python train.py --n_layer=8 --d_model=384 --n_head=4 --n_kv_head=4 --head_dim=96 --d_mlp=1024 --vocab_size=14235 --activation="swiglu" --norm="rmsnorm" --norm_place="pre" --norm_eps=1e-05 --positions="rope" --rope_base=10000.0 --rope_fraction=1.0 --qk_norm=false --attn_scale=0.102 --bias="none" --tie_embeddings=false --parallel_block=false --init="normal" --init_std_qkv=0.0211 --init_std_o=0.0211 --init_std_up=0.0211 --init_std_down=0.0 --optimizer="soap_variant" --lr=0.00302 --beta1=0.95 --beta2=0.95 --weight_decay=0.12 --lr_head=0.00914 --grad_clip=2.0 --warmup_steps=200 --schedule="cos" --final_lr_fraction=0.0 --batch_tokens=131072 --seq_len=1024 --doc_mask=true --train_tokens=542500000 --steps=4139 --dataset="wikipedia_en"
Each number is 500 + 25 x the weight over its row's rms, rounded and kept within 0 to 999. Layers, rows and columns count from 0. Numbers have three digits each. The size before them is the row's rms in percent of the matrix's.

# layer 2 MLP down, 384x1024, rms 0.0854, rows 109-217, columns 0-127
101:437501501499535452524518490468485510506481520486505542499514508455494516542515487527485461501496466458520453443500464507470502509526518483505478500514523504492485474532538529495521511454469482492475475465482555528471449513541511499482486516473460497517474511515497506531475523474504542521467472479511533510522506482480470540527525501478526551487476499499518499513488491526510535479479
105:510499479482507526515532496517470493524554511498491517517485512481484503520530497549480501494497482482513551504471501519495504500495554531511518476462473515455495511511473587528490505507508478485505541509507542504481486513530525500510525479508476514499501497495549525489521536508508496480523496535493535514490494465489491483511482451499498495475485501492476581537534486499466443490467
101:466483516489481490489512498502536541479498487545493494542476505513519513467508455480515492500490524514466496492488540464492492457483498483485442516501505494492499481526490483533511522535475466506483465485519457498506500463521491483488489480473476467469509510492500502498491485518498520456510496514491500492546506514514508516494462483479511542480577507542485496583470476422468515469509
098:486508474507520482467464482513490507513507504517492472481502545495539522526502491474483490491472514534501480488460497560507498482472491506544490516525501534472494490479533518531485512515490513542503461491471486513450501536493479500473476522533471515471461505528492519494492493512469447515489444465461496481529490457427465483545488491503474557481496500488529490529486475461533486498536
097:535541499491497456501484499502489506505505494515470490502491476520491496497462494522520546505483474522488509526485549499514486464469563516504485522472523455512468466487460502506514471526498487505520489546428511500431469503519503523544513486500562509516486513452539531499519501498537469521510504515552499517508502494497488500509492513504510498516573553525519513513461489517474480487495
102:513514496527511494451506493446540491537524460422459483522485448521472528493488517516501528525492478471533469526540471484499471528522512505459495516509472519536554492480487456502505517522504508503515483509502450458499490503484544520488526482453520556544487464504527450522527512485501500479501523482519453522548514488530494465524456472504484467517520502523513441491479474459505534470466
104:487485503459508523514501470491511527473500480468464514508540480514511503520525513467490464531473491523494535496480512511497515477481492492504489472460512478505507548483505532525508504506462487478520487525520526484486470456492466510523529498553535497482495478473549540532452485557493523445489497521521578484524486491492508533512559524463480517482455515510518474535509517522473515483539
104:509541542472536489480500520493488516524488531506484465485446474441497513452475520499488524510504457481535487472451501476493481480504515518496505495493512463524526455502460492529480472497525468462491504511455514437485522509510461466540519492500456517473506503479515500468508483482530487508468450490477487522507527513511487506473558479482513485524490427516519517452520485546499453525495
101:472519503533493480528474514504453500495481514491497512509486473508513466514478479502535502501527518502483505503478476502485496476503476556460501489514535457493445510504495498533482513523491475494496465501426505484523487525471504476499547512556491540496455535499508544479483501512521509524506473508489446527503437446490477535454514509510496495504506463475487488545515486540512520512517
102:487521513516497464494494538518501554529478497514487517493468468451471487503487472492496527473481507486490480536500507440448511467500473474552504555497495511528499493529527515497498490473454481470536497550494533486499551550502459478505491537497491488492457521474491572463509487521480483477466478512454503496481542550508477446497522487457513497483498473495483500537503500532526544538509
098:472500518475510494471529443515525523522433493495498485508466490458486483486484508454502501461498467455508519480494465476470527498533497486491530461445532497500515472497501474486455450477491500471505486481516499532483460471485504467490486500523508517491513464540517530513482523476510479497537444519491480509485475512513478470481535522519522510452518496489541462499479513467522512493501
094:488485480520557494507515493532489499500506502485504509503470486531488470468481510494475471485488487468458502483523525479504456484491501484525520454491489481489513519511494501516474510497518503494475475517516487477543519511470524525524488494487517518501506499488508476531511489486493481480468518528498517559488507462513454536449499426518480498491482495504486534502508505518503533486469
102:467478521488501536469514469487494511511508481547524480494502482516553480512500479494539504453499481536524524509481537473501473464531517501478485523498519476466509533537516493492475485450485542531515515585522467470545530476541452535482520528520507511500479520494490497508504498440504491514531517506512489502508506526503527535521514485526511510504553504511508511498470493512493501444504
102:552501529496484455500519516483489534492514474455453470516515507471463486526503473498490527530442500495528465512477483509469550486473518507518508512485502517496494442494479499562475483564499477534458471499502488538516529494481541475521512466484477476480466480513528544488483550549526502478498485507493493481494509503472508519482495516506456495503487491465512502472505479532527499493505
107:536476499544506504500537511505496503469541522491518488436536446499497464510482488520491529491466502470524482485492495564478484553518502542502455505476470518477529509508548495483510482532454451485506493510463535491488501514503487478497548492523512517503488504511518505522454481468523476491476484511497506499449550495477485481520520522507532523517479484490476470519501555472461525498499
101:512468521502498485445494484512496477493489502515470493536474504476476535523470465534510519475506518493517536537471511539510501491493525528476526478535431498512522482507478503531494490512496464513494522491526471502507532561496504492508513530487496488498500559532512533490487532484534506526534482479456529529530533519562468476493503476529440494501490471507486490549473510492554481501519
108:477492495530478516500480527487507484473503528476542477475511482522471496529523511490471530494497513528516499529474523492426477505516503508484500558508512483490488475550494495512481471488526474493495500538503470462526507433501435462499524467498475456508430514530502486549500475434559481514487488477487509514474471471517423506485503517499478506514523550494469469477519502526530520534493
094:528527503476522503536510534495548547450489511534507512506488498462509543461494473470509489508467458465533507471503540453478514463527532507552511524512488463540497495531551484528502490473519474472477543535533493492472502449499485493495468495535537469525519538511581511501519514549554475524524545504485532506532480501490499478502485519515516528528546503461496464523525498471455505459505
096:492548524521501542511517500479509536506532498501481515511499510507503511526503528518528506531505477504527517483498517505545511493498527493504540473494499537496497536457499524559501523500509489504458481494543526512482446509536515508448510530524498516505498507537514516470511467477473490489482486513507455490531492531493493455524579538507518511497515505491510497507506453536480492535529
095:507532515449502504491525475533510507466451471479528521506480524494492489515523494462492518530511483480526533513542533482479478492492480522496515499510458484455504465500494521534490489493504507474508494495484493508518521499472483503546423545452479483519498507493502504518509508460511533481497482497473496500464474512503503513475513453429507508489535512540560518468514530546497512508493
098:537497515496495454494475490521512490531518477497507495508517548511507507458501563472480529492526491492537492472483486472478475480468507508462525566523474522473482481520503473497490457502487461438522519504544490512482532489525493520531487489515482536492511506506471517501481516489522504467485504502554521512513505510489543497517500502498465513484487525482551509521486506502509505511512
103:542483522491481483502478500532454533478508493530502535503468498511496496496505523502492514503547499446504491513467501475519472491515482509554490491524521479496506524516518505484495492516519511456493497503511532493501496541541480516537502470518467468505529481468444476510512493452523477491484504531530508483533515478486488501507506484486465483492486497459504479471563503503517467480472
102:520500482493538483477496540481508527450483543498469513456493503483496530491522551527500528484480477519498545522496504500504501488492553555487496511531489493484493503507519525489497490491524487480533511499495494482498504519526480501549542507516473489506516490474472484507476505531515507454457522464492493472512498491540515500450499510505517483508485500506480499467478496527522492484457
096:503507484500471528491486504491483484466467528496552535461485540528495481486476469499502483481503504543531504501478510531537472510452461499488502519543509507514495483565472498535462524520495472469480518536539473491529514505531468540507546508512502520518497470451519499509526505485495504522536519528509475466483471492476523529530515533491494507474494495489511531475525547520520510480490
095:493508478440529526549496461503478517521449472530512505521481517488510548513542483496456486529521571518509605534502475495476547526513512515529513484477467489531500514527538508484510497455425539497531474511514532502512508506476513515550491528528472503508494497498477457492471489487529528477520483537499519499503526499458537469485510498489464519506519470556495484549481480495528494519505
096:521471478538480526493475515477486456518483498498533471451472493527498467489552514522500495532489523482524509486496494504535483490542500515499499473542477496447502501533506490522521505498478526517491484473482482508550459527526551500536522502490492521480471502519496467501523529468543509493480538490509478540464552464499501499509505533532468500488504531509471524503498527506512490434501
100:502505509504496512492452494518512529479493504489441533526512475538473460539482490488503536468537514471516486492482485502501506499479503528488496508479547543457524469471549510488531482522499465462519499502499498530491503484509525501502507492547490523473493467503482474526484531471524471498481520505511496488559547499457491479496511489483465500503507514435478479512499511512438529516506
100:501452525509508512469509494505517523460462471462558489484526517551504537513481494510503513508529472518506479499492502491466492532497525527478480510525446486456486465484469494540508526519550461497475488514501504505468514488494501498521477512449537510494481526512476506482499494501514516476488502492472474482480512492416442502530485518488557540485531495500489464486500515491493510486495
102:428500521491523504490494497501484460493497497433509477529491527533470482468461501481494505481532512495514511509496517492502516534506487517497485500483484474494488513477546513511494519531526506531524496508535521483521517476476512493507480507506492484491567487483498434487503549423558488498499478452452501518470492498511558488498526508551490540506467496514457496458523471484545501501521
097:484443520465508508487482533491510464453529558479484495505489510511482449486532555489573502493533523509501513470473528516479486496469508479516483516473525479531508504510520475485495489472545495508482470495506485525476479507490538493491476474530513516536508477489496467484515498506485480514490492521511501459513478553547514498483539476546486474533495532510493500471514471481453485532541
095:471501499507509506466534482524501501536494481515488526490524458496459475503481555511529500468482509498508485490504498492524488494472508514544474526479530509490477484483514519489513491478506461505510470464474486526521528529496538517529490465462501484491476512509534503485509465485463537533494501544496479457446473501522459490512519493535522466535502478493484532509498506513498513542442
100:483500492498476407540508496487556501491507497502459497462471520499488524501520448500543496516525487513523530494527496471499511519520525472553518487510447497471552542513497453497508472492525513483465522525504487529556498463518525529501477510545477519503519483477506505491504496488501511489519447526529472514482510491473480461474474510511521528501500529474476524473507526490489489543499
098:516492447488516530459498570528547523478530528522475495514492504509479521493474512501505518482514440472565503523504481484512481519494498503470494523501546468527489499462490484494515495518474460537471533507499535507513490523570465505509536474502511469519501489501506514506528496524504497503477474521493522520466495488499505495497488532509472510498479497496491505532503497491499543461520
101:500487502499519505475526539510541480491455415516457518488520482492486497487495500466502507499510498508535490529491521493482514503498524528467481511530463530482496495494492517504541507535516507496473472512504535527504487496511533482511508459480465459520478498549510514528479473524480474512495537514480501530511510512491469496504499453509500490508445503501480482484502534497498507436505
101:494533479480569489500505511493488494517470509513513478473523504484462459459514481532496501492475509503491480497536507543540494502513495504497498496455573487490511498516459513525525449525498540490485496484527524486510488514495497493479595468496519504497495498532481516528492478492434491489508479500476471518495504554509498482536437493499491483474511551487475511535512526507517490520523
103:451506442499482540563471478456507524497502496549512504488522437490519445516538466485515505521468516469528555482539525513502502550527535527511463510491493471491515486511483505497520542522500526540489476539492516512493478468496488483496484497476477482479522465482573475517498510500506486503508519480510511522452502523523506530557489513456485495524546534456473522466487497461465500506468
098:492474478443441530523481484518483424503481503514520521482498455500539524527508496513538468522536484491513497508488521503525509521540480499542476481471501507516503506557477550556493481505533518483551503507504547502487506534460508486503487439519491497515513480495484498481544497501514492517482495455468515536498511503459506508500494514491499460525502495483520516509506510492484514510542
095:518526487515501513533474484499490531514487458483484517503512488508471525507518525544512505490537508525473518514489503459478512463524435497492510511532528501493523510448476564538443456494514502493483522472500471469476530510490544501481536450496522478520523502532480542464446490505496471504543516463503468496523525486494484500560515550477495552476501496483506515458493498511506535522487
098:520473509551462479502514504441443489534506521509510528497519519515489510502519527550510497497484482529538477508470493533515482474511505481536533515481503457474539467483504519471513515517497476501531513496503487486471509507476467511476513475435489481485492516523515499487473530463497498541481474505512504521489519522466519484552459522525482473549508504492500519499528498504528482528515
099:494474538494500488487514519464497477490496545566499509480477478470476515525484494473463472483502508486523524511479473485516515499477549481508465500475481501503530519523450475518489497499525447501495476449494500519434509440531516448509511504478513540507516530442517447475495513483485504510462480463506505514535494511535484478480505500510506456505494472486507497501492463558477483554508
097:522471445497488494493503544492506492526524477533521547486484483476482491522488504501507496516446532520543503512510538532509492533520530543483457508448539502497521483450523535523489551477557484448502491545521485535454455500481529476498507513435500502512463496532546490561502469519465503516547568494522496529507455485495485511521509486487489540478495527531519511503525542480463495518510
104:505544461478513506499502485545470486481489523492514466483498471466506510518510482510488499457514481483532514463533506504444516500511512477517466488497499499521530456511498491516483468516505438547484474506492460459478511549509485497512533469514473485523524514514466532528525460482495489471459543452457489501505495495493487531521496493472503493450528445536505524531499525505486522501495
102:483483489487493492484530513492459500519479494498517506485529486532502502504526520503515496494497523491475458466550469531468514527516537530534486513499523498514498511458489498521481522479570505484494478479556484491526504525515486540531521502469479483454538496483525495534511502479474481502503521510514483504525503509493453541499472498480478556504525500487498582468494501501483523469499
098:541522498540499518462489539503497523477486482528486447501464517493472489495477476487484503527505516519463477526473470495496467516496445522488524484486514498500514474495504478477510515484519491555532493501527536516454488527493513480507507500495506547485471503470532517504499487520540502510476480487462470514436460514507490518510479499473483506547476497508487533497503515518485535523454
097:484488546476500479498558492471490521492504510516506509501499518470523455483481459512485544505514524506510570516539559520495512429515473522518477514482506510482536526497496435526513503511465538499492523484488499479487459523522511481514465481514508517489533524542503526501515532517528487510461503553501476507459491499488514497510514455535530531448529470495467504477478480528488512526524
099:470469454466514534490517543503490521483472490419460504470483498514480533491487486503510510532494471503533482476503497501501492507475497502563507528465519483527489464469508497508457535489477532487469493459509479469544532462484497535487530537471486578495456447478477510506473492504555477521530528487577543528495495467496487491503494501466527450497516546516513549491517485522524530501486
092:515540476509548493438537520481537524505514535486514526475506523483455508495546478502525551472512544487503524531457501484484520542473479511523482468522476477473454512521519505422516517496501530528476530536496484534542486484517489501480463553545513481539483492510549516512484506520495506496496464488486534514477494507502477507512494483515511468538511487463478506479490444530455509526503
097:500534485486525479479534523484485497514504531472511454493459550505522473483504488485542526517473507520450469501477589451519551481508466499516511529490522502508518474502521538510447491504518488536447520480502499495498536539500518514499495485520450452487500476483458478501554462482502539497504510511486464502503489502477522507498469439502477516519473498459515500492457486527518498483502
097:463501491512523537512496527494542514474504514524508513483487503460498443443495499478484517487487499499522496500519511499492552473527485526497502485523508513507505520516493500513446487508498537482501481511507496536488502455505506434493496488529516486521522544477513505501503486491499481532491477493502480497481464488522479476474530514481504491459485483469452497467519538516508457523503
096:468479490501470501543507531473532513447490529503505490520535511503527496545516490494485499535525521510520519528520502502568503506506539475496497502454528512453528487474502476520517522481514495469497528515521523458522499489516465499488501503507497553500478489481468470523538503495523529450486512508471510497517521470520469502497509511433525531491465508499552488514507497465488505487499
097:527543477514493499509533488511488481468462469509538453476509478470495488504481469540514517507497547503485516498523485509542492485492473480475477493529509496522520507519534520486472497506498515470458507524517530509510512475505443514482534513527532544524494478469494554536541508532534512482509455526512518490492487470492531508495508491449486506519482489496456519533522481502508507514494
101:420507513499524491478490494520506515499450485491500457515576494528526490472498509527509492466519495506534511493472497471476495475539477482483513507508511551495542537492512519483485471537488443518507480536510506479494503491512521531482491533517513531492513464464478491528498508516470525547524520519491518476512453485542498490491504463501492497536516537519502472506481520499485479487512
104:530477519481499493485480512526490516522450456510481515476514518495521543476467508513527498481491490495517496544443519494481515494511521510487515481532512466493502491490487526494435516503544521532560542525521511485511529509476486485496506527523489486520517507492473491528482487481525490432492534472511460488505497528520505539492469525487471467552463521528509447489477525492528482499480
102:509531487460495504510516524481487541520534548541479482485537469508466466518510463505521467524509532495495507467480509512494466507446487513519491529507546484496494464504515464499493476520474474496541506464490496517487480512475531517484502456459459507491532509473485471504500530469524487523514492479473495487524487489519537527484484485499488530486501517480489532504510563509517493485493
100:512582468478487487488488475505513512519533531491508523518499519473524458440498492538515503478499478482511518504518522489513502477498551492465459497514517504515459511498521493508478472523491520499543511492490508521524559444449527549500525526519508503524498503524512523543528472440489535473512498470483506505502511454464523490525481499530480545499502496501543491504528478488490481479528
095:486519526483529483471509514498497506484501490502505509510485506492496523539480487491497502507516493501528480486476471482443474531469560514482498519469548486492488534489442473490476497538517537520498527524492493516503492434518520505512506485477490450498479540497487501527487512452504475515500503490536452495465490508475499463513514478456470503474479539475473521522531475509511511502500
097:527486460486497473498496489537493525499440499479494498470509517523538464548526522485518477495565490502469543520535491504519486494524515469484519486486521514500527512531480489464463520450502536513482457542459498486484469518512472471500504498452540526491463442523469489492430490510490477485516464513509475490547486522518538475487493523488501530499522449528529525484529502486484496507535
101:463501531469505499516523504480513513479490476551482483508498471476472509506455440528477495480530532480489490517520502501508483521561492495514545492466520519531509474506506495470495492502513482505551480557529533476490486510488473524511480501540466549510502507499503475479501527521494518495475524514508504515546506506552467504513486503483515463522507483493503455508487499503502526494503
096:518520515522514494504492529479505517469524467531508506477532522516475558518495504481514521524455474492513488482497490471507504526509506517491552466472486482482503473507506525483500523478453520483516493454423538521494546466498472515495537528528429530529486488534482463474514484496496471509484479503513440518493500476510500512493520502499470479539497486549548525503473495529498458523529
106:511487491471498507487517515498471497470529507501439529479532545496450483528504516479504522486513541477471512514488485455512555511440477461488500509541474468493492540483448484483587460479504537510540470541447477498474478488517495515527494458467492483538482478484478489533452500509511536496484485519492492512520481495526507530522510506459503507506504531545492485501541537512516502503475
096:514478487522502490502514446494484515491525493521497473481548496500513485512482480479541483499484462499502474505504443522477495501487489534481493507524510498518475454504485515512504473487507496519516522522482472537509529534468476519523547517473488500528510480466507512512469481512493500472538525497496509464501483494471475535521518507424490464469513447524543480485466468488516454483520
098:493555535497524510477467522497533464454524524502551479536506522552492486472480505534520481516495472491464539526490501505516468503533502488459528524478483481496493484492473485491464528534463503469485498508535497507493521504502517532498510448483512552488514523476502501519535531488517520496488478475497471476504466479499471469524492518470533531532490462532517492456532536564449504496489
098:518491498503488483510484520479471492456500540505489523488537477524524534520512460477497500487491445490473511496490506507506489518502508509517447476565450510480491486486499490518493518495463507485492522512506462450510494501476479521498503510481515499534521451530481463471495497526481451493486518533509504489491498510464494468500481482520519497523512436477514537500481454486482481481517
103:503508532509545506530514500520498482537503524518481496486501523475482518527512510486489495500485465541450527533537475518506482480484502510531510501527515489484492556500507542492488475516493494489509494498459440523486538503484521493516536486509525467489496539469493509460474508500497537480516531531504502495481522516507531533503497501496520457514525476483505508494454499497471503513498
099:530509502534464498491498505504521553487477480487506489485501525507489481479479483475500549513479505486514483468495509496472480466534555480498534501525545474488507468526531543480491478511468492486490524495515533534480499492485547528518502492493499515454489463495506520489496531525494525524497500534508461503498503504479481543517520489490492543491553563510519546546488547521523523506506
098:549484485517506469496475506484493497476496473484524509457505540515477500545523505476479481488480517487517536444462497471532532490505510459514486503500449505493552521464535503441529517472497481489499537470515514463512490457502490521460499501504530491467510507472471521489475501478489484541508570518478450497485478490509451496513496496522498468494531513461459509482512520477476507480521
102:502504505502490481499485480521473485542503481493506513477497456520512516437494502537511526521544476488495498503490532520508493482498478482494519506515519501527510491462506479476495501506514479484518474461510465459508463492494479506474491528511547532525534426505525513532491500480487506530495526508538504530477490497480492497519489531480467543525486487505521476485507550511485574471469
100:542505476496483510484478539473483502481487482473491498514535451503473494502482477479560514491537505472495488513478468560495473471478488474505551486526514477501473524483488490529523488474492544570486459518517508481453510561510538516454516485521527482529469493522568492544475450547498493489505561498496501556528490457499501520474506504516479466487469482483465465497486453482486505500519
102:501483505483479503542479502507495544515501507492482543500498565450539524505510481514513538507494483490509539500485487503540501496517505517497479502479518466541490495461454498505489484483492492517477471531507542546506491503517458542537474527550502497491528520510458519478504537507505482499509554520494517515494537454475472513518455509475473490496489565508530481467468500478477496487520
100:492511475531504499498508532517510468507447540526511467509505536468496466492484543486502518480486523515535532520536510548519460526442476496462465503517529497497547517526506522517526510516495504452525504490538497504479526454481484527511510531488487499527487452510543529512469494485512506460507521464504513493466521516513561451496479510527473472499491505516531493450514476533496553461478
099:499506487503497490508529506534467507487490535507511499520482500491525528522492528510506468478500495512544492494491533498489513500536495513510503578503521521471546499503517506539492553539516497510505507457523494479548489493451537519433531526513530531521484534477462516479520519438520529544500481493492495500506482544511475475491479466533505467502521503472515512526468493502518493506491
096:505503512514507496490461505529516521514469439483429467512508490499491496454514521528480489493471501506498517533494485502456511501481517491464497495501510500511504561476473483489502548476492492475516486529486488497496484500484508518489507499453484492473518470487515489491513478507439496490517493477510521495474471484509504509500499522512508507503525492532494497440472470519496507516454
098:518512462476525511480521507515472523535468488488489545477471485468497478509500511501486502486505507534545493499505551495475474497512548492537502492546470514502491458522514518497483473508467552465499505501481521521466516497499481497519480479522462512483446515510546515481529504488487529515480498508518509491505507491534481482509468484515552486489520500531525518533493539468528508496456
100:494501501447512502508501517481490522499481514521462542543516504489492559459485492490511442523458505503505502525516492481486513489524475498510518460491515474477520507493513485510497530465522550480490497470449516487496519494517492477512486501515493476511515485507508535511452486506473509546525467509503491534496479510503501512480520499485517469485454508529470488558522520478575445532490
093:516505525493473520527490489518522497466512533475529484503499551501521531499479499449522495511519507486470502521501503460503474508508498492504511518540460522463478559503485502543474504491499525508486477527533476483511539542497498474508499515535507556479507544506532491478518541502512513539493491506488487505435528485492542474451502510520538491472471515512485514437483488544539499464476
098:557491511465533480500518542494490500495465527500480525478502526493518512481484500471489498529490532507493515550463510461512505511455513551537510507502503488518531501554483545507477480478497497480535495501507479526479510540509500497495508424488531499489466523512558545508464514503490503475504536518488471523488518439493481503546499518539524520532495476508523514471494517491464460477497
100:475451476487516507466472488483476507527553509507443479484496524515471516510523490457502439476517494490490449511550514530509515489506535460475480487523468483516505465457511532483510464514489497474465460519450514459459513507507516532477497465491522495523456519536529513516499514532525534488498497464515492484510504484509498493501479501523546505520473487496533492525486521524531533526510
105:469494495526536507491531548483523505519500486502481428489493508535491525446472473496510460514513517512494487498504550519501500484536489494520506504521530488497498503482477455481499529550449491465505458498508509485473483503529503498499505473484519583499526490516483532530532500472482499531488487509506453532501463518447481496534515476504495516551486500539477506492504541471477514439484
104:572535477549493500505515498484502464540540513533549511490483518514461486491520491519542508518477497481463470538526536560464498490515530453486499481513481521522481500495531493484515488467489481482516503510540457491527485487464483526532488448485522504497560476489504478515461503520529492504524521519473472477521490477506446484482495501503497537499501492487532513517490482479513484485557
098:487519496518532462480491487497548515510504516511493516501441534505506505496469549504547475527465497504494506504521525484507516523558536479496526525493472506457537504504501538493532462504503491439502544521502507455519520468496515554507471518475462505541510492471500521549497529476492503502512472518430486486516487485495497495479522511471486464525556510505505479525552504507521484566513
100:534519492537502517477487536444460509494473503526433498506463507498462513492524491508495512520529539526532484540487532512505451488539478475529531471449517475484499508499485502473476546519524477520485494491514507537488509499500499521463500486500480475499518513496501516517513529550475485526460474480504468449500475514517514503497480486528507480515528501485498497487491515518557480544473
097:488482499496519525480545480539470502488489495496536473497524476506498515465460513484504523496514494525477518553426496508477487478495463500516462516496482448531521492551481468479481492516523511494485514506472504508557457498528529519470566501519492490528495511483481534514462438490461502488509502460492471489480511489502533493521502530499482499522503509517480512489524522519426440489470
096:531518468552478480493494523524490476485462548529461518513503491475522463469476527510563493480477517523516490510526501477477490490488478503475509479432538504498466497548471520509452474493453532513516519475491513496480538493500509502500478513511535527482486510516526488483488486535519506510505469475479480537499501461495482478529532509510503481540503528521468517507562535539515471492495
100:471512526500494505510466497506486480509530493453524525466444512493434449532524518530526464522485458474545478467499496516477515457500505522450541463529488507507477498444520530514482542517465506493504538494500527538469521497485494446489505563506512503491507499509480528505500488482456500489486467508546505488528477440511555508479514522486492512461490513496478460514496543488534512483522
100:510469490538488480534496494483479529435519499504487503496517465504514530530531506473514523460507480506512462463523539561520474483524456504487450516485509520520509492477538458533476474510492502528498508451501523503530484506486479491467510482471491530480485469499563489534526471476518489489490506476482503513540513459529494507543495501490507506546480528529507501489496479486496477471477
100:490521520491457491504458518532493492437477497514482477483450460518488522521474510504472474555511480520514521490461477504540476454513508502517510523482481504551519595503493487504508488486464498486470526520507530485505468529492512498518525525523556524511491505483505485535539527504509505494465498507512476520517495470503465512414484483475461479490496516485490482506492474537490501475504
101:534491513475525490495520476442493470508525485503511526489491498494482471511502498499502529514468498458433489491500519539507496507486564487478492466484478568499526491443463499506536516534473513494531478526461520540465523524515513486491501530509511528507520536509480485482546469542464484434525480521507540573446517504494488482478505517512462482517518439505528518541474549491508517469489
103:498546522491503506500508448481493501457512545483477493504516520532511511474466483515501557476517477486507540507483457482431488518529496526506495485483509515553501466451527480527492466505513537469518487523499536474497511508492477504523498529485477531526497550499565489524481526473491478459475494510494479494484456513528495492527469462495544538497512505534522519464512480462493464483504
098:502485490494502499491501511502495481525472482526493496537474525505470508478492524495486482489499480506534445483527478500527554515481509512504520525503549494494547518524552525497492552504562516503519478473538520523483515516508501500500479526524515488438526523489519497515474527528518508532499467475513508542484530524455480492461481480508429533565500477513505507461543486474545475471513
096:539482480456515485499520477501541497533556501475519525504489527515508469503486480497443502524498507491508483490478525526551511536511492503514544495497524528499484518509503459505474463507482489478505529513477466545493508493472477520460475558481495498478498494536523514502492465504518499474487530510426523501479494521447513508500445527524511501573520503486522548477487503527497504503492
099:488484561505520538477472484533497493494500501485487516508471470469507526466501530432493569495475482512489496474503462473474518473462492506521463474507511489475509489513457521509488513496475533517490496503508477513531511521542492524570466440465491500514485468490457490492478495497484528469470498519482499538524492505505479496469452499527480497518485478507488512535530486524514446521503
095:507449555533555559493491508521538495500490460511507547515520457499507517513509520477530502513486473495472502521493510498497504542506497496539541490460508497486486514492536527478494501503491534524525485518492490535512499500508507479486475473479468498479467544471495469476507508502458514508479470543523547501482507543497495522487507494448515498482467520481458492515475485509512486544512
098:490480497526522505482490483486539514484469490535433471517503485496484533491495535545483475500479532525481548518481504497511514492459506501461471526496456478463522503541481501514518494498491494498529498546521488487527493521500452524480541480484480514510493487507496503521535478483508490478478523495479492502452507506517495489520515516525494536459477520487517504537529483485523503532521
102:484449524504489479503533475492497524530479526506465507505500470563486505480483499506509503500487497469520479523552488529464497514491462515488492471521556496464519516514519496510475472501446508469469505519522523503492535498447517521497529475478499537473442509515452476464486488430503481491474514523486477549491475460492468479478457523546577528539495482489505473531491484500511490488542
099:523498530531508520497504486491503486528532498531519472504534511518481544476497524497529460552463498505493489483470477522471519511492496531482501486525474498503532480499557471529479526472520482527492485527481486479511558519485488546515497485480494493505515560538543488462450492522495524511478479492479512486516502504508475507508540511519474483453490449474484532584507482503500491497499
106:525474471512480462499477459540475474461515497495441465488486497500478469502497533505506502508504514503492503491469507525468467506481480520474511512458481476539489472505547497505509519499487503519459485476498492466480521482501526514487465495511494487508458520498537471464482510491522497523477533507465487528510485513441482524519499528516428468528512519501491494492506517511491518491522
101:563494527476500508511527489504520488523503514500525482496477522498500529494513504480491519455512517494504512517469483485509519514483507515508516557476460513469479494471542530490478465463503493522498476484476508527471520458519504481480513479491471466481509479511498528520486511493517477516480513502508505493548529536513496468502501487545493502487470541468511488492500530482493485489483
099:528487487514504471529477520502518475482488517523481514484512493480471505467513543502473469527518508520520518551495487505454486478474516505537542515544522495503492530539482467519508509514506498438510503502470490517521502478443519516552500490439484507524492473509503506415484492512485487495461471439540480511518518454496507513484452462485505515525506552499498521525483501569516481457522
100:543511489506483504486471447524523463455515527484556464520490487513544444556474471542518499512504492480526494460494491460495467466492525473513467482450525468489536486489491485496488478495475504501492493459477513438496531508500491479495472492496520480529505452447505503506502475484484503516500497499548514481458480462466512466496460581513513535475544486551517514509489490488516513507505
099:530550508483497491514504525527558532541476495514533516485493491520460512499544512505512472481494538547497496446483473498494437506514470508484530501474485497465495504504518537491478484479473503480520478507536521473503518500548551497484480480493519485517502486529479516514505485511488484450500502478561498518480499515516506486455488500539506486471524534459490534513531496464482446522500
101:528557449433500501514497515540504480500534469541446510493498514485531532521475510487501469519491509505506502475510512520485504470480465518513475485507510521489495472463533496472520521477503488506488475494491580484496530508517490529485522439518499500465487496493496477472512493490511494475527527496506525444498487489435496507518495497475500500486502504533518520500493520489511479469465
095:523492494497520508458516478514533517456572506460498449504512526514488544485515504533512516509481498489541518489459517501517499471526471514490502528513528536471500507441481503489490477502494487474461524492477515512477526490493498444491533447488521490527492515440486493493519477518506528544509516480498446506488499523516502502551503518515485502497494515462503508503508483536512529520530
098:518510442503487480564489563518457546487519504539523497463491519476462501516508491543516497487488545500561507496486506489516505530504502508520513515487553518500509511450503489510480481491525481476481473490473474523453522518528530463456505515542461554506502470468529541513530518485572497475451507462527490545452510474498502530508474506534510503526526538419451495499490526510504528478468
097:498499517526485499473527462489540519530485480514488435513539503479517444571528448513473511534487458526521560495516522510475506421506519453489488487497495478503492512489533498482493524529471478507534486500487484512434506490492481470429516488502483506480504458468477497520533480486493495513505517556516445498527506497461503517548479480487482512497502500459483535471517528558457481517526
094:528465512522516511555531551517540498526471514457524524472546475508515457480512485502468506433497502532504485453525481490503479500473505449515513547495495465516522505494508488528482561478492504499494531494498511512505462514482515496509475529515521519498540535521493562467494513461486491484472488472522502506464497516485518489476496552489508483484540494527464485502445471488511479506496
102:543523460498467523495493552506470533479482513483502474518522506508509525484519516501443518502495464526506520470488518536514505494484474508468485461508497496449533487509488473537512481517504490487531486541514517518471486490490455503478468498459471518510471477480541517469502551520502515510503490507517493510515460519469480499471489486480451458507489492505525512514513526486539547461508
100:496547531508533472532466490517492502521520509463481514509488529499504468474524538519511472492527488486520488479469493511486471484476530519496486511522522429467503507524464504509491476488479494499497506480496490491538481507523476439484545481466508508496480473503451472511511478515513459500496484515479510543502451492504452530478538492508493471496534484493483504530467489463523489476569
098:559500516492504488511505502504489516502482471494479508474498505501520528475496495509478546488504480525502485532470516469504488496520533490486437497462528516504456507502527526484498507578481517499500492496529538498516535469482523522515483494534482479534510511492494534510522491504516529506448544499479456522467534525470477513514481518499563526480502482470512498502501522485479539510455
102:493483522474519520445525514506544503508471502492504493510477535478515507493501482461484528508482475491487512543459491495474471514482495509490533508548503508481529513497524490543480480502503531497546486450502580480474453483479502489529517488502514475489513505516512503511486547496490507459497481528490508480502470518473480483463520460497450548498490498476508507478537508503470477494521